From a checkpoint of a small transformer trained on Wikipedia.
Size: 10 layers, width 160, MLP 448 SwiGLU, vocabulary 8192.
Training: a variant of Muon for these matrices, 154M tokens, 4284 steps.
Each number is 128 + 32 x the weight over its row's rms, rounded and kept within 0 to 255. Layers, rows and columns count from 0. Numbers have three digits each. The size before them is the row's rms in percent of the matrix's.

# layer 2 MLP up, 448x160, rms 0.323, rows 207-264, columns 0-79
096:135152155117101096123115053160203058162101146146136102115102125126146133122141134107171115146098154111142116136181149102154096173122096168082122159079100146116101125101157138205097141189092105137124131137159159087066106096126135166147138186
099:109099118166169104136118164140098175124094087167104192093142095157142153143088145061172087083082129132111107138161142137118143078132083143087199120133132098095143139125114081148148189125195113078099125127197141105157148156103113094081135093
109:119107129108112124158173124103083167192052113174150108113042140115101111089177115151174143150178128180121122136148090116088181074122088142118126158150164139133078111139062103159178141154099176180111134127119136226139070135152130091122185114
097:133166145106123178162134093098153145156139157160188148121158222119134110140141127122118068188170109159112125125112083141071163147119164084122092100132155130105110171126093079098121128141094158123128156164135099146065236161097156121161079122
092:115153132165132167146132157187120104146140116183102110106147105160114144153127147097109193141134125130139088176083108108110130146116097178127087167126124100163135058093049102162160166072113214137142104088185108072150105151118103171127125195
105:138094092103133158117140124089171074086085153121149152124166075122132143111053105131153183120110071161079131162108152127192046129125163062097163151133140187146114139063146149133141154110131117105157108159183169085145144157112070124127160098
091:119128158146148137166123121135096100120161131192147102118195134161118145152157127113136160090129104090131133104128142085177135068148103104037157175102103132160163152130190089167187115105104121164175115191171074154113091164146127111111165049
113:102151135047121152131121081090112138125098112124149088161111143135123114097182098126135121152136138117087133150118079117060109095081110090189075123161136128092099098163160219057160150171108152147107120081069138114145046109144182130141129116
093:140135186151097123038152159098160076135164144108132157125139129175179139101097090116126148086141134058071108070162142093105117113144139108109124076124202085102143143102189122092113183123051097111090128104148154110130200155074120142139104186
107:120125097160147148099151106105180121150140105130091126134166102149165125147140145095090137056128167086109187120103131092127071158112131177163096166216126135131114107152149128152133153090128105106072080102136105144138139154158138117155127134
097:150089167213127068110123111097165114138141156132062161125081143126162127152172188131179073167083125162100129103132117129130073160115128122155157078102121106149184086102084089109161127136186159154125108139165121147168146118156094132165161128
106:095133139138155083149137151064182154145110143135118136151153100195115127103155113126126179135086125128163063140126119120100106151150176144146160153120081118172131109129130175141091119121135191144069145172128098071175053134108168069178168130
099:120141166130158126179101138092130164058121126144104098119102117093144153140169139107119136089159133108174133190090128159131141088166121168141133079135112138131162097105112145133072129179132145121204143130123206150113129139214208122073166154
110:117107102160182106126073138166113145157121142077107144123089113167090059159103087117163181169119149073138149065127126136152166087085161083157137070170135140203114117111131173052151138169096167136090131127113078087173121168229147131111158123
113:113171089068071126081115143103105121073162069128144051110158177106139151129128109152103114121086145199219163124099186137198113105103106079113146146123122088066130129085091103167098137107117129134157109171198109197134143168121091127124135147
108:169092159135116132101117138086131087220143180086123150077146117141123098133132130106132085123095145120136095084178116094126131192109082086068137076166122107105087148125165148160120129145091120148131128142118094118129092139137125125106098130
096:053181115156085092095178151160050180113148200162154165152090109124101158105121106134119151105121134147141096137108127175145090138158162085099190197091112118161107142125118119200131116140069098187138164177136109136123144165114090172172089092
088:169106175121133108142140150167124124160077106145184117146169146130146118072184164112120189129156125142152145131113124173181159089081121156124096135067148124111103101100174165111101095101143217160098153129149134142208125135129140141064196154
117:166169147157139150162130093186149128143141113134116109158114123127170114181123072132139072122133133115140148136118110123132116149100120065117156075160157100151060100191107145077177151133167132158149121111122082140082054124094089061171115157
089:112100108091106157183169104163120103066159150073122135164118109058119096113098137105152109120058130110159121116135123174152149045120145059132102164111148102124125075162175057182193156128072089067170107125117124133085158122127103088181127074
096:131124112117202135116076140166095147123155125169133099173154152142159157124107096144102073183118127196124078112111121122146130163109143125140134152122082132134065102080153082136107128116108112181105051104071123159113156123146142132137136131
104:170113119149246133107184124162110130118100151098100165116128175103093155107222170143093138132149138121094189140160124133128141137136157153125114106120101170139156090185141134133128155103122135092104149114140146211084109147149061180152104136
093:151158136182139139110166160135146158122131166106176144191111147138108184140085189119082153115125120139106170139086084164172133133049088130119159174160123160132121047128108129122144057171113066111167195105116142121140133150161165086107116154
103:140081114119087145130106128167129104054128179135109057128125195111088089174084090118141125117126120147135103112138175119109155142047068164135115113149118123067127122140117059025135095130134176120170112169121145122151126160123149149152099103
092:089140165146122159154131103160176150155176167173148143118179102119134077069097085096134131128184123152117188120136124089107139116123102119114100101104133103074117109153130076080081176132195106157130121141082113079101125096122150099135147085
107:173118102121166161226170123096078117063148109113159130123110203119164143105141141153138147143153156162148149112112142140109168113198176168122150142138181149186055124173166142128128156101105154140128110164147173185116097155142156146150123144
100:124061120150130053161142163203112099152084141083159172167072108090115154097117148177122111123181095133154126097175138156119084107143137132113111106125161147157195090143077104204148093096120130161136077116145138169143135150110133178164152117
102:113121156115116088121133113142133145175160169153076128111099122120117113152201131186210116103170156152159084147180134150118103162122104142177129156106161126136136129152068048139151113112047082148168138189094137144109126136119133134080199106
106:144171125116141078127070073134120116091079151092195124078117132152139120159115188128076163121194126131227221096110165131143158089100142111079155117145175120111110159119173167087164134156160109147150140106118122116190118120118190089113115119
101:161077169111124128164114142130160157084195114147127151126051055152095135084165143127155137107139048097134145106078141153136143109110120125114133151077154098118108141178153118132072072110148117066152167113103089112094116068128092163073126153
109:144173126153076114076162124085187164136139128153155121121149166142070149112137136121140134120153153148109047123126069118109095122123100085165143072105122107184146127119185112123166140129150111099119145137117120080179117142094093112089134117
120:146044154119193184132089166092081098137111095146147109125081087152172105115159111081144109127119164098115111168145102172123088140119140138122160126152115191181169112145135113127121085132119107105170075177106191143149102151135129137133130104
098:143169164128119131136152125174125154180151134131138131149149062222076148115098103131071140169125085100163130152163120144125160114164164098155132144149081129133115088124153146181113126149168144064130178143152141116128113091100127120134153129
093:142087182134107079131113102101138151152098049068155131163131077169151089122141169107154102128054100159098124090171125130129121065107112144150183123118119078119115088120088148142089151174146123180136117161154122111144113148150166135147167194
102:056073092082152150158154114161100089116155151073187128166093103114181125146078110140174113133133181171124089137195132127070125120155121088175163159141103087141151056174119180149107097140137172193099152169161194098101141125128124133145077105
093:136086103125166129140178131102146103117146109169050172102168189162080134089160084167038111080164108135102132114130089111107149133115110109111088141130138159098131106148081100179132135093113140122145159093064190128129112111158181164123133146
100:133083179077128159086115191151143094109111117071138140132208110153085168117162077130137179147145115071154110078120058117168124100161158140130132126149111131180128086136106122161167181069134147145181082130171117150150095098134107069196082131
084:126129191132115148109182184150136185110169125113121051107107108152165097155110158132117106146117168110160079121066124096178140090110074158114081146114125116188157094073102138120130099171164092116148161041125121151114191105114081108153091055
092:125179130148128098141116174151116144125097176030149131163105173151135093124111141125126079080083128108170129160166095189155103116163157111104205130133068145171087134119179126159068185112138159124144109147141069172162046175155153110110168105
097:160146150126111143125167119088164123113061145125120103127095143137114105142140113135169081150125172084153079136168127180113140151101132155135041117126179139151125172138155179125133099069190137095180126128104112164114128080111136087165168124
089:121135156110104095138087125189099164155165117158143147123149163073161074157158185135102164066129084074134158173149106064191108096225137151159162151154142140089134126105124116120094106141112199097104145167142096182132101124079073130131139124
110:113108067137181159161105123137141108087074116187106136145084140146084159165150157088052153125139116129137122107148096139129104130144152169119075209147103108137156077118128111074119099076147087185070117115128135051083150083182122175100125162
095:164089141173180114124080183121094103127127110133105141095134109078190144095129110165098098116153166157119150099101139094117150138152137092132109101123174143116089175080088066101119074064112144096109177141039080135106083122116163168140122113
093:130134138122138126135143091070161175143163202187155084209094138122146098105182128127156130130065133081097154140112188106122175119079112120145053166129124110152198128110138072081092158091112142163172170126128133129119110128111088054128124143
128:196129168133200182165174117148093128123157100120132107139119114129164180128177079138114133197119153114153139105125136165158143087149121100092138104078157104058088117182152130120115132129102138149090080141148129094121067116138118152163097202
092:128045147136184097113087115178135177142124134135138106121131092127085112091130111107123120156118160138102168097153172123131128157119117121189089169135189056087185103151107136121081167091217121165154128097147113122190122074111112157137092123
107:137156093164163180121143143150109115215074098116078144109101151105092122118121100178113145123066113142045113173135190087137131127154128125098172145088145123092098175122141099119127141149099113137109165105076185152179120117111137097094129153
109:157145104130097120144101156138144073104134134116128099150110110134178123097107197155127151135114122101105130141116088147092164131096120089116090124083190133166143085191068098142137115199100155124081132074122088068151129130101084124123054084
101:093110155144158114129142088178168094101137125079068115127190121135119092107126146101113155144101115150148132094078134126116120100116127224083113064170118109108169092144109105160158095163163098144128119115170075151091144114114149141115141155
088:108145084180137114099161053110150128131135150200114142087162085149119085131135151082124124090152112091141149136059079160121127170163135140080103134098152074116138141112172157124074161190137208153097129140114114114112122111129097111148099043
117:140135149128102118110063117112140133147099121146153117064175101140145140146114113138114095104153113088106128115149097121092153098090180112146122105077083112134099138169191187159125079173125160111090145134088191154108053124053088124133141109
106:156124110113099173154131084118191131147125164106112078148163152113094095172134136122158116097138145081095084125175080153107191153088147148077097120127162120114121116176066086123181129117123168126229189120141136091122077141126063115179070085
123:169179131113081103123107118129129167145118149098099170143118117165089111161083174156154130143176111130158141177119113136155146092171108154071116084152143180092146140101091075160073142183143115136151100092159155145160139161172146162102124149
091:134146067152102124166082161139158087118099157148079101086140085111108128118170110168078100194114107083150189066182184097173101190129137127105105142144126087121052119167098072112102121124158108143134099160175124079115109120125150077173140161
107:118154124187088165087163153158155121095115109129189145099104172170165103146140123183093086078140147174138091113148098107101158123128153116126150151157155140134115156102096159123118104114063129068129115106130117170152066125058047196163148153
095:124175170075131097129113094123157128132132100131150135109142226098052167107109181134110119093173179142136129085092128096181147140195119043107126115141120102111137118092136133150110089140163085103119087121163205112116136176160160115129140194
095:176095134137121130088167111149097145128158108147119101130081148172143104116124072132171164156148099124150153152134128113136108120115144108067051112113146094177079156136191166156111099136111032108152071144118162136156149165152105159098087129
105:122141046178129131194191113085111213158190133141141142073078145110111150138107167106128104174171100103112161114184100098131121155113163110164141160176167158142117080086182120129097109164179116138128099161136127107066141152127071130125092117
# layer 2 MLP down (transposed), 448x160, rms 0.552, rows 207-264, columns 0-79
097:114162166110118086113157136122140064232138069084113161136145185184164132148105106137108177150097071139152066144087120134164084201193162147193124161060148129088124184082114126074139116123101110126152131130106167139144105114117159125184105131
103:126085104164111139190112169110111108105127122140099157145146089122088047150122145112097125124124168081093126114156117151136159110117175172107124180114133118119156127144112144168165114062055104104090144128128120101105127221134124120123150081
105:159147074176136108136139101117128087076118156155129109108095100159164154194087066096153130114144111161103189065113104119157167105101096130168142134143182116097103120194139163109196127165137113101122117177125174211079147093174137159098152199
101:094129144120080175104157133142118070124101118150145144034086133092050154156113150061087114108129109123079200101141132146172109100168168141131137206131092136117215158126074139155119109144105169108102169151137088097095155132129178116104134125
090:139088183115061100103160091151123103112134158174146140177086132136105159183075104107167188125142145135073091118095138169191162139119103152141144150098165111137101095108142094076150137119114089131121126102076100118079146155174131102116122136
102:158155127156132136109097137137106114080118130074153062160121138118120167154087154105158191086156112093106127129143067179135133134085087118192152151088104091118064138126111123103159097188189119148138140099103128085153103117135135134088085143
095:153112071123121128153139142092085115102094146161114138067139159130199118065091104180140135119120164131201153156105159108178177101099159108119092192096158146150122147086124096186154170095184088154136160161087168114093175137091158098073110156
114:085111122141106096185131104080176143133163109197145194103119125128127078117109143143179165167177144166127112113163139122145164059136140107122116172079133132155145101157133109099094121095099101115129111111068110078113151160149118175102111144
087:073140188123084135174104112172121140158151111165193091105124160119123124185147155133104138082110118139161146097151122143143134149115137177100160069151127156151154133132062117066155129113182149102087141113152157137073122091161166130112124103
103:129108104128113123139128084138133142122123130077159122126186067162154122153138084180090132179089141098141094110088066165093110111163092114132233114125107162111126145052141095183087110124144126141109084181141108159134088145115117129175109103
095:185102183168090064138116126201146138141148143151178179114110066117219149182109124181147118141152144107155097163103114084134182130121137118151107130158136104075125128107126073117108086168126181095116121105116064108075087124097159074072129109
098:151107187163147192171090157129142061158150130174091118138179140133119106136124131156169103192046132086171080139093183118138121162178125071159118159071125094098094094149135175162135178091148109160096122152135126102191118149123132130109192110
100:053151159152105143085159119076093135091167174094166095158192043106066131155144138125128152120127161177081092132136158150131177123106094111096142130185133121157172138091103110142165120087116130113105077177047119134129118116168182122139126090
097:127143142149124098110104150156056063124145128127182103175104130149092121142138170148159127131089071153129128090155105112175165123059150132086128063114112104120105159124139167110108163125136111098165158172129102128120150134057153100145172083
106:097129143135133178105153166117169187132149068110130084126161061086097125112136127110136091125158158138143105102141088091095139193156090118140171086090196123089101117124142116118100098126088126170091139077110149139141091116129122076149140190
104:105161062154193121144096123116094135162125119100139144169170127110127186097151104127171110086162158149132159105121131147137057189168105097136141127141162161150148111129116204101070142136121147118150137078148094111100100089099125142062113190
105:123186107132083084113132177218210169116075140127161113144113196158088135106093151170115136091147151169090165090123188143150142086130084114113127188120137146145115130097093116058156136122083142161120165146147063083098116165128121131126129138
095:082116134130126121105125109164108104119148125180147117094126114090186141221139143141107097121189115140167152156107164140097101106105131171103085164148154164121111062027102083126116082104132103082067182150126181078097045107100158158163132090
114:130146136076142107111159134104040125149160128121099138123175096150062099111102156128114074146124099127168136132089104133097132117086103178169158195157100113117184134162144220119118132171187104182160097082106088127136107131084088134088136147
089:094147146118137135136113102065112067116089125213162158125102140059148116109128173114160069124117175080132082134130118124118170111135140113146098133076126120094133107109085116115117065102100042100067141114112120115071093142153176105170127112
102:167107117135115111077116169109125146119129124122145115094122146162095185129103135087141097144148151156168122135155121126148120089088085161190108155136106144139109112125140058121156151181097093183115089100109120166141211156153117084081145071
115:111130153119100128114184134166058130160145108131153128086149133068136141106090104099135132119122108119107127220146121075134116164099043155103192114088131169099091068151175126187110088075068110127153120140094163129170120156105122135149077103
096:140183168095142098104161116153085146150049112137119143160168104121146159152164163116094079102064136126095119126103093104130169179125117090084215107131064097106145149137081137100147102133164141144123078101155183067173131143123134094124092094
102:164161099169149088108185145122158124112146138093117220108133127142179141126160074145092139116123150102066090194065108130144122092118144131166119133083139126174165104136114210138139077128073096138143194166142105104111112098127144116143088080
097:126108099113083178197135166119113120162137171105176122116149095136132165097107097102108132134116027159148123151170122114113143097088147153147170104120125120115133107019075115098139122080134067150041093123147113132100124111150107119183090186
109:161089105145129137175173179173169137099088051068123164112103220136102160173126148146153127158163087132186132119117057117101168060130121120128123142089153166139113166133119169153173158102162181127110094106117186181085146163152070173154152151
102:093137163109149111107103150085108101127168139080157155116146161098109143111108137157154114145147132148114194097129141114129120117190100112119043116076160103189130108097095111159109110078117092092133133105152081084148201197125131201159137152
102:118131124158095081061148065183126168134181179126085115170064111118139099194157125121134134114137109149162122119150165187150172155109142166119085122120137184112121126115176126113119090071118154141139181147110132130155155094155185138124103083
099:138109127109104162161155089188122096120144104134129148098135119096133109125143163209109095135119126204098102149101144148156108164158146131139172151079136090110172106129166184090126207117068167138122101133134159177060130128114152172139132104
095:165132143104093143159129142169128163159113177101121149129140106216130138117115100082103158134156146135091116117137166130139119145133106044133155092184165125088111133109148179125173152079113143130167140192095123121155131123119148170189145088
101:103119127118190139101138131116170090108175173122185156040181134135141093118124118093119118140130179141106086056102177127137141120140191093141125170133214113065126155115139130113153108095140135112126128179150132130083079110073097144142108164
118:154116190166174187111161161080160173157167128142102106078154089146143092143087101115157086123136164138171162193123119127104054189126109100086174158137068161133127086134161115105133092097167159146174130129096133186152176141115119148105201127
103:149153152129171088121135126082070140139117103130074155214114103159128116170136162083134153111096093102082149163091125143074149162147110204151120122130034136110131128086159063116122102121148111111098104156102078160129138134104146182095105128
096:150137101166144130149156144136182121108160169124097109127139094131163110094159083103092129063116149082154112120119116125144109123113135112149115198169169139178162166124165152115148129126148139209083089137130162165089149165111102144127104175
099:080091131179139083164180129187078123176125139108196065129117179131168167089132133120097123121122116106127172150183075110114073122086111084115135133109164164117102107078094161079186094190108108154172118167132127184166119162107114099179126169
092:149166150093191102133126145200094176150089076134080173159124123119102136085086131176183074127140124064177070143155136123166106151138141139073121171131108132121148155111092100126132088153165095157135086104081128145143123138160111127113124123
099:122145141115150163114111091127150111132119136119123152150166176146049173121150101107181134160076168115135148095127117116110131098153113164101196189153131082109122145132091118183124111151066127093149123128136089095117115116121081051225077123
095:159147174101206147121102091164211125096112151129149153146148140179117199156111151095055138137124123122124151123135143175118080191133140167097123097179059130126165167131106156126122120108125081127221133147097129131170138087129086133123093133
094:133162135163086139131162151126165177161156158134060122154107135132137127093153113127125088094163141109141123144133182102188143142130156112149120107151144118124167113176090145103178124098175085078125140082088158122165083168143117159121173142
105:109069176107131226131144135082133132178156138132070177126065119161147176106131091201120073191121119119146129129127130119131163121143084127142171095192111131098126143131161126164144105120155064135147147133132114157144112109096201107117146099
106:151172110229121135150120094207141160075199140109099104164165167173139090120099182149153135089137102104143176161157160168156128169152121085121146090071143175161108134137137154114098114126107155118113203124098116106092066147128107113104140092
112:130152044161100145175108098108157115119173091187101156122079203146101166165141166087114128189131129133173141163168180150123124167142167095141121103118125106097111085132114121140179041108136166198102107123118115118101099113174138125094131114
102:132128076088114133124162134136070102087123096191157114186155126107037066093112096153133175098156131064104102118162074071110157141144125146145138112136110132149111152146187157102066173100119168117119075135138128103141064169135131128098168070
094:180094064086091144117119078149080119135170145165175100094102122148122180150206145134176133091098135147154131126146139105119136126055152073162062116119187103127110149130134156114144150180092094099055081138111101152126131203145137107096093138
116:121097113129094069102112146155128165149108196155147185070102082144102099189082165173096113059132090136094118200140107091116071108125136112096098112177099128136106124102097105160130098100128155150100155124113114158175174178093157160122140088
097:159111055109074139107143153100165126147186087153043123101139169143123101121117111127143108109145095168153146112059085142116116099074082131107125138120122160065123102154135104171163160087050090088095095140124145125069143089100169135110045109
107:144179069150106153125160152163091093066151081120077147100137142100131153124089149142078093117138134067125104126125148063099126112159124140123191151138143158118162065093076100189115143130147111099102129127154122148161117076156070139081101180
104:117107153106131117139132128107100148146169131145167126098094153082177097092134176111118183112122123124112090095095156156159119108121119054083156150183109116091107091175081036133097135149165191055171092143139107127114086105114123153120033100
111:010188166165102145134145033120000063104102164122126127169137110118140118159110131147140144157124171184056171078128146120147141191126095124073139104122133128103116108098146147127159131079104122149117127071091156143151145174140079189149130140
086:081106158127130122105156181113121112126109116151119140107102157120150122086163105122169121095148177135130155187096109153194036158134114087131087130068178074161121107098116126117184065144143125163149124161119200145112099144152181197170170088
110:156152150166131214150112135157047099193204123170063154112174112092101106137163149127117132095141163159159151088176129147095139131139133080125118097105132076126095150132125147118091105090089145171143141160117127135127071108132123146112162132
094:118101169079099086168167123096136147133066162158087068081072180109121078128131129090164142111099137089113084172122127136104196166101182156113146128098153124084098219068181140151110084126120133084123188129166118126123110118161118120141141063
112:116135095096108147114160117162195092133132092082132111148118146156173141183121196145124122108101155132099103191134063195142087159173070076125109088172082166118114057130119163089121092103110144135082132108117132111159117133115192147131232092
095:129124122118144171142113132117116086101108153120135096148130102155187153062163156135141103136127068183192097106084170099159116137160128111132141170106166219120088094096169111104089129146119168148186049130170119084126135087090124178123123097
106:143097123120128153113105145141176122161161106107075155129140093111064087091177102123141101120122079137122086092191165078095144101114118134155110151133146112164165171207111152092155121171112121091118147095143145189120164104124072172169205112
086:086165163132120159078094040097160060109126094123103144067159109104160105119114130121137103110152166162124148140139126107136104115171140101120168074132171156055156154138114158155139102141067107088106144155180143088166132148096133069106087139
096:125147148094156136121097096150157147146085141164078119101081070159118156077108108167149153166162159249155155115110088158099124152146145128148131105180153141135064161071078136092156104116152154096154147147144091099098214143132091172099106120
100:125120090124148193142131156089173071169182104146147143102133117099189099168098158063120103128154167112117172172128151158145115148074113077151090184159123149177185167160122117184099051091129114120148135164150136138131155161114085080107080060
# layer 2 MLP gate, 448x160, rms 0.333, rows 208-264, columns 0-79
106:111169110114158131161134167095161175152079093198123132124134045129152090134155131099093107104142130118126110128161142126150119213180082167105191140181114158093121101137097124155179127095151112138179160092159154167132108152115121070089112093
109:153100109137151124091138178144175155089125156080061085141139154103129080134156084116061162112109144069126152149104095062139134115116146132136144153154114071118147091077184098131186107125140126132177140160123183084153125105105137110057060083
101:160142112066113160150140154151146091057110164158164142102134139076172158169126159084093093140155144146115090129062097107098120141088096099131113111093142163096159109152124090168128103113105154133157131126140093162040155115103210176149105164
089:147110238116127080182133088170140204161075085139163136093149151104082067103135072116144150140139168075107119091105140090137131140167161121103162136100069167127119125136185118127131153184111153168149117200125169139136117167174164139137138118
097:137153179144190118170091200152147088095155115169120154105147131081072170093102140101126117146141095069099146170122093156181154109158189154097152112149135141189168184094137063148155127106103123147194139152110149174150145142130163143135099112
094:159178205101139155116153122125175154118153105146071103154125092135108115162225137162128137158088082104151169089118194113178122161109131087111169137110106149168118091111126113109110108131127111162147166187102159097095142102173146181117118094
110:121142110107148068154167173152123081143119109126042133108143139119097134092120099127169127162141112131134099122100071160115100078108158148141149112181127137158108131108131092166146134117097129091104136157172138133139057119126079091097070131
090:120112074112115087127098095157162130115062160129094153147118117215210215129120174082110100137144141116096110143121099093128114160168136103158074151094130111119122150153097135156122186108153052094149062147114124138103126147078126150108114139
103:172189092142133150073159103116131168169181116100116190122120114161185132147151188085127089108127148100166130102147121121103162119136176070131138156075142151095113115105108092143101094152145144181084069108100124179109138135169101088097124069
095:142151130100160180155189106053138152107045121178093069136102201141119144096132083131050161112176084122155175083156132100124142147146148163107168100149080170147129097124138113124120132065131137167083144088126152186112091189111115156133159147
102:126112143124151128114130150142117141167176163083118148165161146115167136132142122136136142073114100125155067162133162137136064141082154115087138102084064104095150143139117144118101123109111108115168103059130069131126123168098143119127201111
102:121131182126130223142103112183152167127118122153099113085169129127170127118173153090063105114172121173205101111108141140103107127147123070155151113092137091117084128141136109148119170192081153098188122084139167167123133180145117127053147116
105:206168127096119142103169145101147112128155106173124152154155129135141151169092144113137109128183081085144153122108127129113173152077169153140158132175130155114198079104138084199174131159104110069117141097166129128167111136094215153113081085
107:174154137121170127124138167101140093096165122071141124154141122147063177127127166126127119092147055103139107113129163118059146090170104161162137115147096128125115148166157085139140107087176126125095144131100112121082139087188131151157148083
107:155175155096167134107120160146139152079117103151134166141103124132148141159110138076161110070131137110136085168160062068080178101100155219166145141112087107161141116120128080091225112137141155187095090151155163196116180142115130106120138108
090:172138096126177132080094128173188110136129134137149107092170138107197124124103071096153129169170093131091089074185114082058163127093104134145113078085161095109082130121095076146098144102144136103148147080168132178119137081137128043112111118
087:143114126077095106175170125168110125156148111163186126144156157100158134077181134124096112137125140159123141155178147137201163097109104134105073208040154154094120080084159179117124095102150238159129122124117197129161077111140104147094169094
106:199131141073095104161107136148115086160141048137144111138070163129175124119138140146203168139147165092082096164105136094144146154129118110114109098148187160174099152135083122155162140129135095182185095123118083181123097121118130114189116178
079:102114101144147156115148181157127103071126134093143105149141084095095121100151139121112080104119123084132122151124082128116109116066200097112127146128117096124115129090180124195127083140114103082187127058123128162095173127128165096136174132
099:090172111106137115175165051156140095149162108101157123103139174131151148144120153082092124189170125112158138096163071164102113110101139104124109097111074173199109105185102108132098164117113117158084098135082143126104162141241139111152157087
115:152132106095155135150193094138136145140068103058086142157196170128160124138211171197067178183166138142151100123147121139080136120130113096125106105133106112114067175157157088156141119076110120079155160123147090200110166156117148177069134140
108:129155189133100100167135097113154123131129106145123115114101115102136103120159116065106111073167155130136095101114126198123120153106054127100125082134106120112132124128141147136157147163152150088125190117132203137065068112141155136147154108
094:130159131089139092143125165126116151204089130098122148073121100122135165098136136084130129155087094146182104080122095144080133074151171171104119144146104162141195061119113121159138154137144191122068150066169138088152116105115105171100170140
093:108194148085104148149125145152160149161168170156148108112169112078172104109115102094145127099169075127111137151147108136096143077089105119132128145114135119084060115115073076109137138099203134188165108141106132144059123152107118101142143112
108:140121153093167137143114172180101138204118156151072132122126145160079063113190119101161134120158210149123147154093124128125147161114191164119112104174153087131174101140144140112122139148119101157137152206122144085108184090115092167111145114
101:118108163174171138178111107149154079070151125084142164137131134135125118158123141125128158103131094116185162151106090155070144107147100157152124163146176136136153121157082121154125106080148112156178130127155138132162185157185171180156149134
102:107105123090186113107174149164140121133152126158126132151182126117115114121076109161004103107137170134177106105129096139082130144129089091156147099169122107117095121115108106085134082133113159110113087114114182115069134139140090173174095143
103:059161143133121119095137194182116147166121152117121107065149132151169156124178109064128137139043144160109074131240103141153120127082099100103157173155129172173167067113091098152154082096106154172070143107113109107091168135164132094100105160
094:111099174087157107093163115191113167061154158142110098145128101096142144095114150095141132088087141073160167161110095137153125141106204104107108090146101117112103177113164130149159188177109098107130060199070107140153167080053134136140132084
114:138086086111150118073172199127151090156120092167211156133126121129137123161131138124146180111160094138174120123138197093128124136143140146056093116111089196170091150133137151120077125142167142136112133099068130137130131130159128142095152122
113:132103113159101090125156155137144026125100105118120153155119105111119120112096127174091129148096050154113148120171173113148188109094084135148108179110106109128114136120059142102158181099143218130159143142185145116103084109086168169077120127
102:167162157097138161129136115181155200189117110160143150164127080192098085083134137136100129082098103152128147162088144108143071228169147085179146100152085100174115120092138147101130095171136166083080143102076117099121137139113116173111153103
100:121139130140126122177187134152112089111084147144079150144167126121091119069149170149122167114139115111168131153108129086170145164146092086180107135104132147125121180116123123129203154058096141084166077101174114143157165108140135071130122110
105:177122150179140077112175165143148165162178101163128148175193124129123151134137100083109098146086132130089087174146126145155103101147124072081100115120062137131158107095096109153178111120124086162142090156135126115147100132108046102080155173
101:127157141152143138077108115214159158125120146100087171096159132152116147136158141122122137135083138138099096185099150146166104153095173099143180139171143153190150138141143174161126143137121094126124180138164099151133109127118134138162150084
101:165120097184152134163114130168144137126164114099144170113120105071093134197153067158103108148088140101100095132078126221159080138116177130089083106136117065155109192165116166130162128140034136162138079119117120134121112129114164082132188093
085:141139100070091080169089120161079081120126139193096208114078140136111092131087114142153145156109146136106181069127110112116177130076169087173131101140166155130120062141128100173141135048029167105134118192137150102148127105148136128126131160
093:100090113130142155103126112122111182145056163193109116145108138063178102150149093142135201111110169115123103092129156106128108131128108111125117132145142139127132125152137114090158120174080123158122149146149137038086191123125151078098121166
103:107175159042141140139150129112152126161113143131105091130084138093153119173058102113193110140180130119107112167198089089043104171129108088152085064124203110144148129128131181136125140122125193090154145159133172131114098068089154101122135110
089:121167098128134124153136125121129138126102177132061109107167140148127145074080096079146118169167129165111120103177114129084117190039144081103130114082100117189137171195138117134127104136121073178150074087115115090065171103145133103087135093
110:133135108180164158181113168146158114136090136149130140161105155126141147106113144107136194158111082110147151119138155133160118090119200148119088145139112086137150165120090124130189096085160174171117099149119146084048104126165184180095141099
090:151116178077139125133146141132148165149117100167122125157128174134151132112076090081189166137148169166160118152058103105090064069164185122139082132143106161177112048090126084049197140129142161102112083173109102163115142101110135160098119158
093:084154061119129143164136086077163118148133210177069134141104143095138123106112084112147098134077130165146065084046140127132168152104165071108078173118168118162161096147100097069128104127075084153113109183133140163150099128153161127126142190
120:146162107118189197145138139061091067101143104140103112106107119137150132108152092106166180181112162095081211044096154177146169118107126107098177142067123123152157153147153116104089096135128114128140143127103164074150135056085133131072085114
094:140097142145131151100122081171159112121090108124126070087192142112105128119093115072103148130173094117160153148148162129144132118088171170120113173114083164114095157179140088143209150126206095114079088081191107135171087098136145127124074126
104:167171150122152148123078171158143120078120140163138141150123114119114176150098123105132158155128136105084118186073122149162109092203169160113043169111113163141186096162168058176125162124132119068100097151156138175145133158157146180127093162
112:102133143131096054086144150144104084142124076106119136183143171086151129075122095126150087145122129089169097153172134158088160140118085195152076175117089112149098127122119183123107190115069141094174169130124178143054123116154145167138114173
093:111079142111188047123155168146157095136139122096066104115174135126144142115103107092087120123113122126083172126128090181142136095056107154069153071120132153108139069173164149148154082162062121128084083113123063158091163165152105085091128158
094:154133190106093128126076141120139193092154129062156087150127120107095180155068065182153151143106117163076156153144124131116127118081101129164133112110110135100161145115142121173143126146150115152158128093189138136158140096115105109122123139
114:181146085115165118130121111096144150146106123097130122137184139084140128115106108151136082114100105161138122108154070147122160127160124064103093145114140135094088092173166107108105131160140172126143220148128175223149072114079112161131127097
103:124141121162132091195183190180118121115116184165061121155224103144159109111133162139086118075157098135129149117076187104103141121151131144144127140146136136192077183112125176191106114142174148118088155130150098094114142141184095119107154107
114:164121108177180093116184109043101120101156196136055179114151105076112147090129109091124078115099155137105152111188151097129138089147151102075163157078085162191116103168151109116150112154131138148135109097153093082133121151161134136166098125
105:132058081141119142166154105148098150158146109108108075139166163122144122134085118061104163121141188134164181128145076092121108117115103142139072140067134111148094131132092148149110105130130184107179191176110134138116134132127109131110115124
110:152119110189143089087102112152147160103119092140166116126139071150131129137108123091097142077170185123033165163141148084154101157109141102050117126104105125101135090139209127170094127166185147126132108131080129134102162139086100071091112091
091:093145102127131123073138119138120115148156083151108156122163139088102091174096144122174152108174110134140125106128145123151115093163105083107172150157131135067140093123162164153117083083125098077168064082160120136161163160132148179092121146
090:090175088222105113141113126121142083095092120168166088137108181088096146110079158091153084115109137118079082115137131068141105181114139141164189131103089158087187101115071111126176158160125187145142170151123100118116165122108159056182199133
104:127116088129151120087087085188103148087111147147099158165188093108197092139133098152071127138087118137091175162160143106083175153120031134097150098100165118122113102171139103092129134132137129069150156145109097150091149182146136196117171130